Weights of a small transformer language model.
Size: width 128, 2 heads of 64 (1 for keys and values).
Architecture: RMSNorm before each block, biases on query, key and value, tied embeddings, normalized queries and keys, attention and MLP in parallel.
Training: a variant of Muon for these matrices, 8844 steps.
Each number is 500 + 25 x the weight over its row's rms, rounded and kept within 0 to 999. Layers, rows and columns count from 0. Numbers have three digits each. The size before them is the row's rms in percent of the matrix's.

# layer 4 attention query, 128x128, rms 0.13, rows 35-63,99-127, columns 0-127
099:528507522482521485476473551517511491455534491521494524491536478501448506480543509424434481488480554500540490502482506483532492536511497476488513439485481530474498512493543479509495515494516481536462516510485510471466550511467475517526476479509494502513500477474515481506518490479474512529507482499453480506509518480491520499525498541466515505525517465457497476504462477532504503492471
108:517480480464505518504494524484500542522510490505482509504490497459517527498511531523495479533460492537500506506465521482536472502486498450498491514484466527444484484484514501523510533505530451488535475507466476514481526522477498479506554494443509508426492529498489548490558469463516490511497504509523517487486520506529514511475469545537568506470516522493498518503546478505517495479507
100:480512470511506472444502501504473536509516492503497481480517508510518501532507523533557503475534516504465503495513482519546533502493531465531489519516509496544483435518492477499498481496470430521484477543510528493534503506540516512517498488489487487505503441476540520480478498444478467490528541515501525515492496509492497471563499469512504520521521531511488477478535535547481469478490
090:530469483507484498483527471467493486488483526493519499479451461546482478524519509520495461509514495513443483441469515519518494488519503553541485539539509482532512505453478481503502489473492483456478481522536507483500518535485520514453490473476533490489547500498482520502506489490468513501491517484448536507481482535509499484500479473511500503509463503410517517487481537460497489516490
092:500533536506529513501473530529514467488508476510516518517453461491439523511469505494486505532484523482532508514467487485489453533523487553493449507463500514535482531503500497524480498524491495536526499505474514478486519482532513503519486508538519533464514512470520455481520517533428481463551532532477473531498511525477488509499480521520472499506507466482492476454498471514523457491510
110:497518511515458507493521468506465510493474527502502520517505539479454466507505516494507557547461494458509476527495453487519524465492513474495514502456516484476499503492502512517480499573467507484504512526509517437513496529521496492519523489505521497505455472484451521481490481494471494540517481528474500501531520459519532538458461528527456483496505519494505520543518491515470495490556
100:492493467522477475500499531523479479484470509506497461520506530511525495503478462484495504505548476510478497544469511543531470489447484496524477494492488541504520469499511457510490472497518480497494510509446521510533454513478507510530491457536456503471530474470503462497474439522513499469557500469495470496502481498493508526525483492490509506459545481507516545487458528463506498537455
110:498516491508427517460496505520512530489467510520480469497526524448500532492484523505483572477470490530519481485469505477486485496500491515491484504508496507515482530508497522513483491503467544474500491567515505503459483499494483548456507550526495526503489510468558513493496496487482551545517494494506489518472484549454499484450499487497490538527517500534492538531500485485481534482470
113:484515520495476504506544464504470523503478492459515511473504514512518524529505494509512486482455466533475523546489533522508514550559505481473502478439511488464502518475534527521559501463473512517494482465465510513462483488496509506473520485535495535512509514490524523448461484503487491488481513464550491528527506535475522516553470482501554497521519501503517498480492492507508443491495
103:533503535528488478464519520513476515533511498572523508482531500497463504560458544504474503476497540470511494495481484501491525473509492476522503494520542497526475492511539502470512439495494497493480522455480479531541524494460501490513502489501476493468522482527508444507502485467492496511484482483535502522522500455499517485525538488485512528500477469513513473555559475524467517538494
117:509491530483528497521523445531516534452491512475504509523533458515520543523515468485519503479493532544534478493471510465490514475463461495517531463496529505518512489521503497520510524531486506497499475492503462540447490492458531525500482480538497515517544517486459460500547501472516495538475475493519504492494507462482500446476461476505525494507468492506491518511522492542564474503493
110:498503522483522473527512482522515517489527475509530482478459492558501508473482526493519550498489442510512505496471447453501497500483471534460494517521485519493492453494482466514516537509464516498527492478456477489547476539487488491505512486487492503519481452542472503490470523464492495525484522433484543466508472528493488471516522508480493481517536476497486491453532518465519466487476
113:537518509527541488494507540493515513482483492493494496523482522508493473477493524462523536508458530526504487528534505520484500472486518504566512485495503473549519538454456482481475544507489438503483451500548470497528494495517483462472498489519479496505472500502507502528531564501525503509470521549475477513482528499487486525522493490524528523485522519506515490466466478563510510531522
111:506507522505494484499529460555498514510505466535504513489535471520548526527496543481483506504459520511524451496515494541465498494511491534494499531494465493442490486522485492531510564527510482496535475474499522498531528540481531478510439507527499472495459470503511497534499541470471494461499527492478471546495482505502516507523558498485515474478487501477475468521528498476527517529495
106:528549504494505520500542536471529495504503537542501491545465510514513526483519489476514492492505453511487528552520510487522488486478478465510541521494488443490501520517549541489514485487521512450532472475483503480519514499514520517511526495508504530478486511478489500482531523460478492423470502515493489504525525498504517512547514544477458510507522477450543465520477529488501520480537
109:473486534482482539501512485474470437481511457500471490527494481568522521495524505506487497505519525496532452484492490490485493500507482550502500489519483447501502506528523483489527516478498510443498529459517497556476468515474510487517474552523442533516500488517475468506473532515538481448471468476501510517506514483473497451482497512499499488501511498488475526538490506538535488472530
117:543483484502511497524533560496518539480482484461464494485485527435485506532509488493499480514528464512499505526493507460504524534504482497462508499522443473494504489530517505487445508498506537524558514533537508491525466511508511534499459486532501513503504491519474491488469500477456509514459543551490492538484496478484469539517500469537491486515500518478500520499489451529456536504508
114:525486501516516488521470491464534532538525466441505540552486545502501491507500477480512522509535514506488523506496538485497467483524485463497467459535532457521509511539518445486511540507461510466526466517491501504520504498471486519524483520486530479496479532504514501469443464509491506501519474529518487487489498549486501476531527518501552479501458453509507537472491465497520526484486
114:490460533524513501470531488489512522540466468496518498452500546505527483523468473496482491483505491515493503499526474520530498502497511463492520474510492470523507560499477454504506514470498498483546507490499442434467476520494506498524494533472473495493485536492492498512525477468546516527543519501499519516534483496463485461492482440454461546481515459493495496509546517535510480507500
116:505487481512477511497500493499521463525521516484459488474487514508498532550489491508498516519513472513508538479555449481514511503502481480481477546517475503464507481487537500528499513461510527500464547509475477481494547547515495526460498548457513478485506481530484536510503481470459501485498525492504557448463499471520509489565489482479479517479441488474497506516498463504470509511536
108:460499530481530505424495470541499532469482531492492508496473498550494512468485520514476493507538489499530474493544509484555512462517496484433482499459518497483525524503481470489474500504515493480518508518511496503526493515511513460496457444468526494466531480503546513488512503477490534496450496498509487484498483464480529492514528461481551508556490488491508525489501475501466516514461
108:516523531513523515517499500528497535459501476495515512479471514493538494522488507525517472501532470492537468534531491532541485501516479450454505472492509470553492468497476497535497483473509467488512473530474525533537485529484508466480469525530453471546522469516480512509507543498526489491481469533488502496494499496506477510497529416495498520512502489456542466526489459503529515487477
110:469517475535483515517514494501535495514472544509492487519475505507498495476523485513543468493495521528487497469464484532508469510510469526519475487486467485498511468501480503512521494565510523472527489523488479510512519509525508476530487486493464474501559484491438481497482512547492493513451500503550503534499530528480475429487490510500463504509457488500466501439552479455480513493533
107:506542479504542525494525492511484518485484505473512527512542502490501516516547531511434484482496489486531547479487514476475523483468488531467493478565489472480494509466503505527481547495518512487470476501491509545491443515488517511463485519495527452517482526483464502500468526499456447520511486456453521466530528479452504523486483470497502485496480531497505488478496534498481499464492
108:526508491460499512487569497516519507496475478475485480482491498525450510504541466527539510485519503478543463480516484533518540472499483460506533441523471528533481485488519512555485504489447498502509541478557494491514501510516537498525490499535491515482535468545470495478522485514531501523489505501455524508519494486500500518515526479509520509454480488463465511465517546516532485505487
120:514509480503485503498499470499519489508527486500532481485482471512470482435479497486495525491490470477519468477476496466553448506518483500524464464481491495526518470483529462491500474496547421514513535510480549501508516478470490519527457491495496500511508459499498508475556480513478525536473523505528479458481554495468516470509486510560524475498482466485503507522517511483476510481464
115:522495499547484473445459520512498525530486489526488474516515533529472483492554481477470513510465519524524528491536511459514533515542505560525517520502513473526486492536486497550532473525473506498478488536502493508508498490509488483493478510536444504498501507497484555489469486484522475472524541488495462509516465484485508488523494540470480464547486521492551519543533492504529497494485
103:503517512468511546506533535517473492527491539485521495488527526481513521497452500514540509528523510511490485533505467526472432474511534537478523466524477489445511497523480494462517471498504465523520480487515521486495422473463522519549541494451483498485536501501491479482474497501528472500509500531487509531488492505458521470491493477473506527512495521526508541460512531484477485511470
109:487520473512441473490552518486502484499480506537460540536464496526531480514505474489487493507483469495513553521531483485489504492515468514492492438504526511493498503512485479500512484500522487518481549513485477492475494531501518491492508496495506455506470475502487540481497499475524502500522425490556515518453500536483468446512504493466497467522546527470460496493491479568519494508521
110:515459521493490489531500482493495516492524468463491499537484496519473443514484497482500472495513542464500503520493518514518485577488532527459478473484457472476467489547512438525520495508488479512504496475519547438509508510522475499548536491494543505468501511471491485520485474505468499460502513522528444522519492522499525528496501478495508521477522464499505482473481468503546533493487
105:542522503444518498454490472509499507489539498478512516509441467498494486493427480488520468528483490484499488510501515519506488520507502522504463503485463519471521520500518475518538509480488473480517473504513491443483457495530525480539538525512481520462513554534512474490536507493477497483532485527530458532492511546492490485552467511558531504488507510503487483497499471486501539463482
086:454508508484514507473505486506502492488500462481526513498522506467504506492525501491501523493509468451497463499527479538544485538517475526541504503484513477490498515506486503521550525485469494509524484564506529465512488503504499484553459480501485482468522468504550485470544517507518498512542496447528477465483521487476512494480444492518516553484517499526496458519509426502497476452484
089:509490508533464476462511489497470524511480475489507494478519484515525490526528495514492513479468527513466496476561514477476513522515511493512510493532525500544522519557475507529515539503482473497466511493492473500517466509488478503540477520538525530544507519483481506497527546482522537496510542450484507518581526450497495502442515514503525497479470553499504498539504475493487524508460
084:500517533503534535517463500495511495511514487477505526532444452476488501520469475490503480502486546493506536530487463482523547492519499458518486492477469538504477514470512536508497473522543470540498488494484510452547522452492503468540471470522521516441501510451502441497515521508488508500516497518510489497480521482495495518529486528512511497454507482533502531448494491475541476477502
111:479502528497475513453503492490524505503438498466499471511521526524525506498565527517499514500544481504514497532531492529499501493481499481500517531503489515488486481449486473545542489496511521520445523533515455535502506518503508543439507513471494476511548500489495516487474541455535501493508488455503505500531534495513474482530483478525462517486512510486516520529542476463479465492551
086:497476496486519498489461491551529501529496465461511527513495524501532466494485537473520457493548492507523519512492552478480467497505521494512485459485488529526506470476489502465537512496505453464481467501524468553544506517500523476423505495490488498461492439513494505484506496516530499488527483499544444486514488516476479480526518502505498469492506468518458520523495524479526473520467
102:477487514482482476485514451478438560496482482499473539516519554543485498473455519518459545499527523539534509508507530529453523516478543480470504489531499505480507524536503468541532524497464539510476484496484482426501507511454513498472498483478512496508528523482512465491529512500475481478490481514483509488503489493514513528511461531504485468473496511513524507535483516493498523537504
102:480504525484505547506535472524499522533484486514481520532474527542485484527486532543515503500505500521544518462466493475539486502503510490466479507511509551504481438474528492449547497495551447481491510539497490526510526486475470476490524513527505456513524488503503575478516479460468535512523461504494523475476484503535468463488502510496495469499491530504513527515501509494510466514513
112:540528472522481534505501511509480467489519481498511545518540489506486457529528461468494497511497509481508544507486517468482455516523499538478489471482456485494517468515537542500507508464455505539497481475500513505466530525525516475471490490495573527501457535497534478515457493523466527501516492530569483532556503511488509520501480527491467514492542491512496483499500492499526510476509
155:529536544481475470497539458520517458495522481474552500460521499518463526486514525516481502515527510454490471447510524525504494467479492455529525515506501480509494505475497522466522508513495433515528490523514515480498482493478515492501484523459508467498523477515547521484535507484492470545524490431501501473523497497530535463486491522490505493525501461496513531465556514507503484482470
120:490542471506573520551504515501516462466512536480517537518469467433508523503496476478530486523503515480491455493473519483485501534472482487471509472505477518504533520528520508534501512465476496504491507473469519490478533507482481462506535470470497509474481501511469461513513497530499517481520502541544500500517477530481533541537459531513517487470528466526535488518490485506495496536542
111:503483470509507517522476530475498531515459445501527487511531509503470487465510501494518505485503519517483499477466502457488496505515509520508503503523489475467470492531430535513511485486477478466465485509526483490452523523523500483486466527525444516470505513526455466502548561485517468529528516464485504517464493469502459440478502496521496499474471476491493497552485455498471512503476
094:500515501510520442517492542529526525545535491569457514510501501521526478482506501510450493468513466504540510520480495529489529495532497458500457493493508480506455506488531526465518497488530531488515496539527503522498494485505539476519454538529474450508508508547499496509503494487534546474521497484496514437511464507507528469509531524499515524490501463469479499527522518483501454497509
102:458479441502491501523521500530503478515492490516482461502520493482475484558503460497486506481473499484509550539549526512521511500515497504541500495497475519497481522539564499516559527518498519522506524472500516515494537535521548497499510511515529512496444510498508492481461498451477504477503511509443529487516553494513498530477480552476469511523525516503481456485478522495493515507536
099:490517518511453467506500505470491497500466496504513524513505524497479495517514534504503501479513503534526502492528538501507508504523496526483527532515504515459567492550496492513521554510535501487494550481445545501449524505481527484503461509501486485544497555489481507505469537475537519481491463494507530536467481497503468513505493460451431525482455495514541492486495482520478516519516
093:477477463487521476502474468496489469489475488486502467477529535470524551453517471541491528508518489483492502499517436442476504477519460494513544501512472477538488496509522492510525513479500526464492525488464522530489481558528506511506447501421507555533491502465480491497483484493509496488498488533498470519533513520510483505496477473495478513478478472503483489494534448520492494522521
097:476495523497544507490519513546456515501482511471478504522514507482486463539485497506492499504489516497499562518460476490511509469522478542510530486504485492489482549485498505478497473488436517461502485509508463520506497507504467472455520504502527517459496528474494493550510497501468551561546488502485501497521460449521483478479490556533548524459485498461493506518475513503483507502465
101:496542522517491504521555476499483527538531498494495478511563534489480497464466456512498529530502505438480472498505515509539500494511509453516519508510483503460470509448468508521525518478476501533506484494498550511459518492497485498477500532477516465535522530555507513511535466511507524480467485454480497487503487445502463471499502518505504479518496548477479523492505479515551496511472
111:503482462491466472489470480469494507457507492472496474515486553489538432525490523471505510480526536508484510516548516495498526523493514543472509530530515525502509481531501477460505527515510500587484504482499497489503518509484467482475515518483456498478517520471493525499489515534468506510475522475528537494480517472523505494470511545468490471482539484563521542489483531515514520480525
102:469465521512562507474510487505518501493460460536556516505502478529511521455492458508505541504523508508493453478435525481484541454494481498511485474502522497528487487477509488512465503516520465466525493485490502515500469476461508481517495492490525495505507530553509450522468520481525518491507484535496487482458470503476464526510487494498525536524509538501491502473483468510562479476461
100:490477476566432519512517474514450500498451474502512513507534483448500491517562536498509514547477495495487509471521515490523503518544508498489490516501515508525565453496515491493539532509503549485510502546502525528463524481500492535470465514502495494521500485487488484479491498548515488469513501512496464480472551473473471463479485505527506522491500512522483483494464526511462496510507
108:458520462507489518510541493514527518483443518466460523579519526474502525473508504517500485490520489512486514507461477492528495556511496522450510510517484522486502469547515466526507537499502528489516523482503483488487484524526487502479511501466496487556517454509478508449473498505495505504520529509511559547485528544502479497502509493529510463470496472504492470504474518456501502498447
104:511491514489483495518523513517516464505489494485478482470522509466531493441496511514503497521506497503533536506462463501502483457517481561510523561487514444509494441538523467474471513510514533485489514562479498535498516502523487497511517526495447484488530503497495511510465487472492468509531510452495531482525500496496454501518505483533463485509482497465519489547517531490435534491511
127:497524515471491539505490455474485537494492526505496465472543502510492528505502449529510543488493494528485486556502497484479497487488456471461488467502485487485453474525515500517524510490518488488488549496505493485488524530486503508513484512476486491523482530496491514491459478488498523471443497531455528545487474483520514525484455465478466507483451499425521490494557484514516519536468
137:499497480483558515479484510510524506486558503505510506498474490460464481466494484486523509514502495489491496555472476523493442494503546487513466482475483499489471500452532502488512482491485436511548463523499519463489507501471512509544516494503504509477503518529491518481506458534497483453499516530535454517502510533548526514474473519541531507513525443470479466489512466461496513497487
096:525534483517505506462523505526489489533461484504478493473488508478529479481485484491479536485475484521490529471448489550504524477567515521488487499501494506514540490518476528518505544509500518464497459476490453518494502500474519503446524522499500490509508482500518493494469512445533488500505482478507503464531508454501472540462485506493453570472482492497541515502544485446521514527479
100:493500484500508522506504505484485515501517488479481477467463480500521518503481537453469484511488524502489495551472527485481559486519513532553474498545471484493496461531511458473486576516506504486520529526533500488450484534472522457531512491517474517477475469513484495516499487497552504477501518533455510478527498532469497521529497521477502537495512470496499493486433462487496532524501
093:484482498489518552490528540525474494509486488509461522483527501528487527527465503549487484504492540468528503537528485510499500503488522497520517543539504494535521506492526456484521516562487541487519512518499523464450484507534530501514513482512493502514485464481505503530470501466491545520549480477499521435536473488510486517510500473533468546487487446463526507504503528488461529505485
# layer 4 attention key, 64x128, rms 0.125, rows 35-63, columns 0-127
119:514477483530491509515459480488503511517520551510512478541520480489536451513495529509474493466492491476457547532480463517513479526531536504503506552511518490519505513527500468464494453494447494516473525499497505515488534508527480493474479501503527440465471469485463498520501494495453553528475530511503537496495495504479520524539531535478527528480518506533489439511485524482504516486507
110:481503532503521478530538518462475499526488485506454540494510500535522476494459549511537540547521486510529533496494509485540507528520505509511495507477477507500512498490569495532535507516510435513531507491466526486515501527531481513496524491490503495469502494575536462436528510520536492498504490509490456513458499492491463473488505509502497495481496461512465532468483498515475513468490
094:530507464484511475522494527523524505472516461502489471481522505511521499470508509487544504520517487479506496467503480516469480463510504503528503469467479480485512472478514489498485506526606452488517458451447539510503500521484528512492541476508477485499549518546495471505491486494502504545516491539488465454508536493482462485513513506495486526511485502476493478495455511468546496473474
096:480468482514499497464493475431500509507484463491479556553496524500511464484471476475488461509505520462469517457544488509460505467517507549528482520483513508510509476526491459490528460518502512499525530484493453502519491472527522473475493537467498502465495526484512488542453515472494497491468497505485540525501474507521488554522455519492492508540474536529485488517486538494480487507512
128:511488526482506522506471489546502484521528487501507482495501477524487517454502486489499490492506499451530547497441504499499517480516500482451487471475457500538458491510550542529486482530532492507527470545463533482505518505486492470549499486523472523473476519507554485452504506491522493460515495518498471475465535530492452500504493496538517492477483461508450536458474503508535501489493
091:500503529503453511521530477524517473514510487539429497476517551491520507527478514475500533457520507547542504514536495489506491498525482535506509485530495520462516452465511537510476496513500472504468512482537514508489507458483511528489480521469502526510479495458549465545519468494504473496527552472514506499544487509500503494544544539525481495509506459481465492535489515486478521471503
112:555527522509494526517470497543562508518485440483467477473476484492491500518486494538505467466539514498533538537485502507532487475455498493477500517452460508505470486492503489508515540521522483483496480482488525510501489520527516495521526479511516483483495473532530493493511516507503536480529490491466481452510560526521425461478510477536509474536504477473476509479473514484529482499489
107:513533525474516505520546530522497486524501517506524532449537484499509490460461503496529518498517512516528478486468493493441498495497450524499492481515447507482511453479477529504488537495499490475464480549456512506473472494442500540530532477499514512511489515537491455491498541500495518505499487514479470495481511465510505489511455496548465511509508447523565516474527504500527476491502
102:506544563493464504458498488536499479529503489522525544524480487521513478483493527497524463477504515494511543487481479447528503514524536531488502541485511499494533482509502464503550509500521475494515508507485525484500518461562504435483494503568542511475499455520477504484512474475481488507513495487505544509500471480500502500483477537504449484452500503505503463524465491531505482521523
099:543514454523455520486509502518545469520540559468481505498492487482503487476507499512521465523486515520464491502570464492521524465516515498542515519525545479466488511518502516510491529518483483577516432508443499476488508497512514488534512517488501530518532508477498511480496522476513512506462551506520541495481504510470470499515476524518505528481514515517515506517496521501512500531457
104:521488498483516499511467484443514490493497494499568495497522490456508493500519557539514439495494476542529523482479520508499498519513441458508492523479476508498488527487519514462501476511481499513503511492496511462480458472475521513502513496505474463481537490525504514503504478470482479551479584533439505504483526487496505516494507520519527493512501531505490503462459530530455472485493
093:482565516524547492499500524493484485490473473490503501475541504470504510489514494526564533541475475493517495494501496525463503501513497454474504482488473502495529486494522491474508523531527533490518548471533487482515541501479514496488422513499480544516512491497492492478447501501493430456524500473535533482507490546455509490518454501498505477502476517474531534522474527505507489522491
119:502483495498493452515524515547503468520442470517482536515511484456514513492486518475481490505518518478438460515488480493498562490511486476526455497459506509520483510483499520489477501490525514529520493480478467483508503455509478488516468499526477495492505509502496476466526501490543452507478506437500443499487488467517481460490537488510466527530479518528514520460501538438517495474481
092:543544502470493481478471510455509492489493498505514524517505534508484504474547499496512544502530493472480473446512505528501478478496525499505549563494510494514482496521489524477471507485537499434466534546526534484520507524463489452495501498470483513533492478467480493485509480488528498521433495509508517471540521499496535468520536523491493473465510520464499524489520510519468549481495
098:450473447490513490519477528527494530509484499466476512518496509490534501502514540478506497475538491478507490513478525512497481528486473466481478500488452486472511479525515477481545565479535453529512544492518474497491480535501482527494490511512498472466479479494514552498485534515518490511482523520510526506577501518549561529491520504530498467503514497484553473501477511491491469496536
103:474495517474486523515483536514488495540492513499523459501542466503524537470465503471490492525529503515518536507492515511512440492470509506501482514515517518506500493506532486534481533537537486521526471506489513477464470523500469468503461479549507548482536529548520503502509498485520456497486492529447454479466543539497496506506440530504502477478498457487508516495505486553515460482513
120:491490540543487547521497517506494520520491466516496470481493502535466517490530480466501537520492552490533543498477493523492569489514530442505497551503512522488501467476469504483489482492518460498481448479457472480534529474470537478522470497486474504494495525508511530478515451507521482514491487489510489486533492436518517480474495521455459499486505513505498483488447503533523494485495
092:496514528485511468526492570500491509463503519511487505497522493510480488531491495485471501493505524545479478477500525504523433505515511470478489486467541497526502459484476527498448478533503529458531513532458478494476535541486533503531482495505474466525501497497519502577501532485482514551495537466496513524489503506531542513506448506493458513485514478462479466476501468495504492506507
106:475531480485466512534502528506473475529470524520518497474532525502491491504484443482493532499454515468501501526574507511533469482525500486500499498514497500516448460528484495519525475472508535473486480461508510498537544496484506470505491545559532466499532509491521553537463491457511501515534467517545504493494502475512467478517500479540516538535487526501512482483481506483482520502489
098:468458531524513485503527503490473494455440519482503535497482484503529482505480492453473519478527540516513523477508505488531490510501523513507485481499547512472474502468534492472492480526565464530499504473488485516518530500519529514554447506489526511483545505498493484490547547535442531514476511491513522489512530494511447509476509510479508511513500458492475516450489478469466509499483
105:488525488501507501466488483494473487477492511528500553495503532531499509458514483467538478538515496513485442498511508512522524453483502495457560504516502485512504541510442503527479496475468503516518584484531501516492454505527491528477433516512534483543486481524484461553512517518533513506490479492520498507483487527476528517505514469490470547528512508479512503522508477479484501508493
112:534487525507526541468500491469508515493521463519514519518548501505489540495476479491527499488491468487484445498515495516502462470481503521495492523544498454536478470509507536524522476515537516523490518472529505519496484486478464533502491457465554457488505493550524509507441490510494503507498479489526533504448459481466513515497505528493493508487524478494517511541512505466521480584512
104:511497523468542502546518498479526481528516499481508503499528449482471528506486491499457513500487457517500509517485426540490503480526519494508524453470485518496460504486496512476525506524485486522469549470485493516494509537513507476513482520541501537507478502505499532449552495483500509537550519509458504472467490530512498527473538549531469484453491481467536503470508477498469477502488
099:480519543519496495529490497524495515504477510493460499493522527537513494509507489515509499536498506441483489518488471516499499556456499515448475540506481487518516516467489529534470445504518497505492490476492498517476489522538541490463511497518498510463504523481458564523468547522515479524471500518480520509538477505530522471506521534519465480513553491495457558514510465514528499465520
104:498480485492488532490474524525556488517504479523504508511500524491523499482535522532516468542486493487549464491476517512498500512518511481475495475490485509518529496516512527532469441478455484495526461497546493496487451510491482592454476485443498487493513527485482481485476524542482527477498466499497507474480498539526503530459525510492506500495522555455495488518497514531502525471486
106:530508537512468533510516508538543481481480529545485514545503507537468506459516525485516480495480477526499484489508548507520491474484496487497494511522482498454511521490506471481477486465501516484507495442487479515524475493484486513475489494523476517515537541478506521509464445533539477493487536498484504472493465561511561529497511474533494481502486486516500530443541505490484471500557
109:509508446521447511515523485518483515542501441506522519497500505474546504464543500514506507512458516529494530528482549501503508442503466511509475473520525483500467517512517481466484472469478547490506518522497490492522515470502519491484477469476498515487553459473479506467476540517537546521513520455486472536472484521455511501484493469491467490481526526497534493507517504538497462494505
100:499485525476517502469442472493509522476510445563499550479458532480529522528511475506499477515478523521476499491506498500502551551499498487515513476494503495540519498499496511462521560474467455510489483449527528515509525499501468525483498510523493499489520519518527517511527481475497506531519507529461494475516448472509458534545507473536513488451491521514468504463505504502521475515526
100:479473482469478477492520483496500490514508523478529566463505512512499507485496493509498503491517492522478433492496538521502479478533465494467511509495473465480512494497485521452508489516507525493503541506538459522512443449484464515516493503509502515537540549500506489470498524505523501509494511519496557522471469509517503521512477505435539520521531495469481531501526562552523498498462
# layer 4 attention value, 64x128, rms 0.109, rows 0-7, columns 0-127
095:504491506486531536526533463524500488482488525492528553502519493550493482510502514445432524472506525485495499492462480497514511483517469455491472452516507523488517475460523438501489505520493473459490491495505563481474488468504485474505505536502503464568530473491508488472489525485515507481513496468468501477518506476472492510482502488498515481501460463471489512456539526500495514549491
098:440501538489520476533492459490459532490512509486485499513495492515523505551535491443487510472524522523484514524511507539474459500507491486461456531496534529495482497518503500511503516468472508529493526478448494505484549482510491482490519530532523486494462491508501516490551516525477523516525474535521501525578517494521474510534509462500486531521499454503539537517505493511491458469508
107:499482493506476524507492485501523529496477486503489498528504529535471483487536536510503520504493450489501488511493484478488517519479463479512525526535533512542494516478524493506515468525447469497474448511484517549521485500502538508551471432509507515471517519531505482476534487498494450540536483514514518531514510447464518487485533525522508534470512481549552476512508514484449525479494
098:493523533523514507529492501518487510520530515464461497508483545461524531531525497526519498482486497537520508523534498529469511494513542493514488480499512518528462509498521492510494495529489541497496518497482488499511535479509486522449498513522508482482523525504537474468518489506520483478458514497491485532532546489439556500512502462495544478504486567492519416484481541504522506446487
095:453511516522484483506440533466522487480456488522524468482499528540516481485516490516472520503509483478482494487501503511495534449499501529483476495520481496499485494529493514558459547463499508502475485513484508511511500488509517535467517473517513468481504580511505501515489491445538500528504461472483493533500540490444465445480531474487486457500508483549492516485466527510514498507496
099:495467483498517484465515420473493494508509520531458486515557510482531522467533503516493534478510541507476480438549496498539470510480485490505514499484499465493478531506497555505529493505515472501522460511519454490523466497508491504487479475503473519482544482451527474521505513537491483499548483516496494514508468528509515476534527480448493503479504502492508488485492539521472465478541
108:483436497506530534526472495547534489523494543474468513484492479474487474503475506476474530476454485531521513502502480537506517490492511518495506537553467482516496521493516519501463561527493511485473510491489464507519478456510481491521504521502471502499486549494447524480497513480496468529523530509446523460534499483502535455507489485476489468448510479448471516492537503523502514508492
101:489526533516511515519508516511489495518495490505483522487512548507493460486487512454516559516476501507505451508504505478530508552464500558568530433528499498476453499486506492515472509511496514482491518459497492511476532502448516458501535535521482500462502500464523496451522493522481471461467501524511503490504471508501481516463502478501498517485489508521521514474569499489505489481549
# layer 4 attention output (transposed), 128x128, rms 0.277, rows 0-6,64-70, columns 0-127
097:527509489494498501504561502468485485503492482476493523529482515522519480478519525564477517458483486516519549538483513570472500510492520500495455530494521479489504503463505517445515501485507511495479507479480476486522499484525513521522541511500470491513516507489519544510531505574492516454452505519510500536522502484536487500487457514541493536508520502543531541501510527526526541521482
098:520495539538495491510518557475512510507474468495465514492500510524505487515489451462506511468514521538480512527499510497494492478518520483531532482462460493504492490493518526520495489504463446512489487497505475516498483523511444489534470493458496528521476540506512519543534409526558462510458501531504474469511473486503483513496496553498495512541488472513491531515542512506494485516515
111:489531518565489474541499487482498482498546459482515504513507474515496506481483491520532447544522519508465480490496478490470497528552494514550472473477505497496494495498520518490520547539535494485470472460507450461493542498496498499474526556515498519488521505512525491492457495466479530475526511518499555477474483512526505511503480539537509513481501494503556470487481483454504473481483
098:516485549528495461465473483501449473494482479489498500426457512511510504503469484513507499497523548481524479494569486477523514507473486480502466490522496500496515483519448497520486479516481498473467476442478490483518438515510498553524505523528496502531504453504501492484470504485494519500498495473509503516515480524493482524489510450447489530477479519469503533537527481481485521548487
105:518465564506497514495489482504497475530495464548498525504555526514508505506507483513485500509474521511487509426494544500497491502484486460436496506486470462475501444499505545522526490535499499510477450514489552497496520473501529527525506534443491497491515478487528506467479513495474503485459498485512533472482494475466506511490466522486512533500476502526542528451540489518487517474497
107:496480505431524503505480505447488561502489485473496501457510475480544525515486437498515532509525467470515485527500549514505505497486513507529503512537501518515520495453500502470493502522514471513494537504510497533522514494531494524506508486532506544540488454490520483514486518516480499475529490469513525456478506485517537468484543483465525539499448502524460506523488515472443507462502
110:481516515486502477460503510495486512518537478492513513513474514529529462460498529477473509488533523517561595491486507502527480487516481481517447503519470520479509495501488523476541487506479515512492537464487530520485498547531516521499501514526480490505494508473515464507466468455500484526478502500523515488506508499547456469495484514464490560484528478495552546452488517498481500482499
103:522491527522473502474465573534495518501527522495491467484534499515502497501443470443519495554475488488497511479505458494520495495521525496502544512486504505496526514495499516488486440430462537508512473492532533497456500496536520509504523504493504500498427487496497460471452472466519453490484515496479507488512515510473470484517499500497526481497481506487476464503501479478504515450475
094:519462493518536550514456494511532537554485551505500501527484491464526529504501532494484506536504474513524509494519495499554507517499489493502504518501528545526507479487470481470491517512475529469504530529513514528496518518494512520502487475548523493485484487506525468490466537490472546500506457480486535499451513528442512559507500457540512461505510468506494487543473471507534482523488
087:481534533525488526492543495498479511447503513496484513497523462481521478469473497513494489514515519457572529503451525508525484456480480480488461523506498497529446482501456512539534508505497494495496541534499496510504497508512447506514500523524526443516449495531483475524519495470495513472509488488498458488526516556524462503508512498537492516521472490466483498516526487522551503532477
095:496499428537510489519485499499508518533483517495550508577515509480504520537474503492466479465484483527529487492556457482524515506504497479481481512513507497514495497512559514534503551471484477493498504522540507531526521525517528493488483484510457469536478507503557522514520510511459525480538519493508480442487486490504495471526525528518480453476524511506507475520524512516483516460489
079:469507490506485493502505506471546518486500509469457461557470488471486505455540483484535513485512503531511505545514493484452527544505491522519465528498498543476478504515452512505520520530487502522517515502492479490530478547514455461490452498509505506547521512500479488509501531509448536526531511489495499481497523550575541513488515497504475444511520500502508524493518495475491485522516
086:460521492479501479517514511509513513505502481508545488506488504509495486514515502521515471465508525513537497500536535476455453490480500485492486530471531537489497505522509502530533541512477513503483533479476523489508479573528501502514521521526475460475486583523453515520463454485512532548478476502460511519485497508515490512470483508516508519479547483475528485508513432535531517501479
112:545542540504488513493481485500514518480484481531486477494523467519482519505515463537508532518460461503480479484482516482508453515470465495505530475447547470489482513457480510492468464488527468491519488509492503517485473477505470542555524484498514509492527491534494536467510526505500465466501509518491482525457516511484531488506546478505563487515489526515443460524450499497493515516479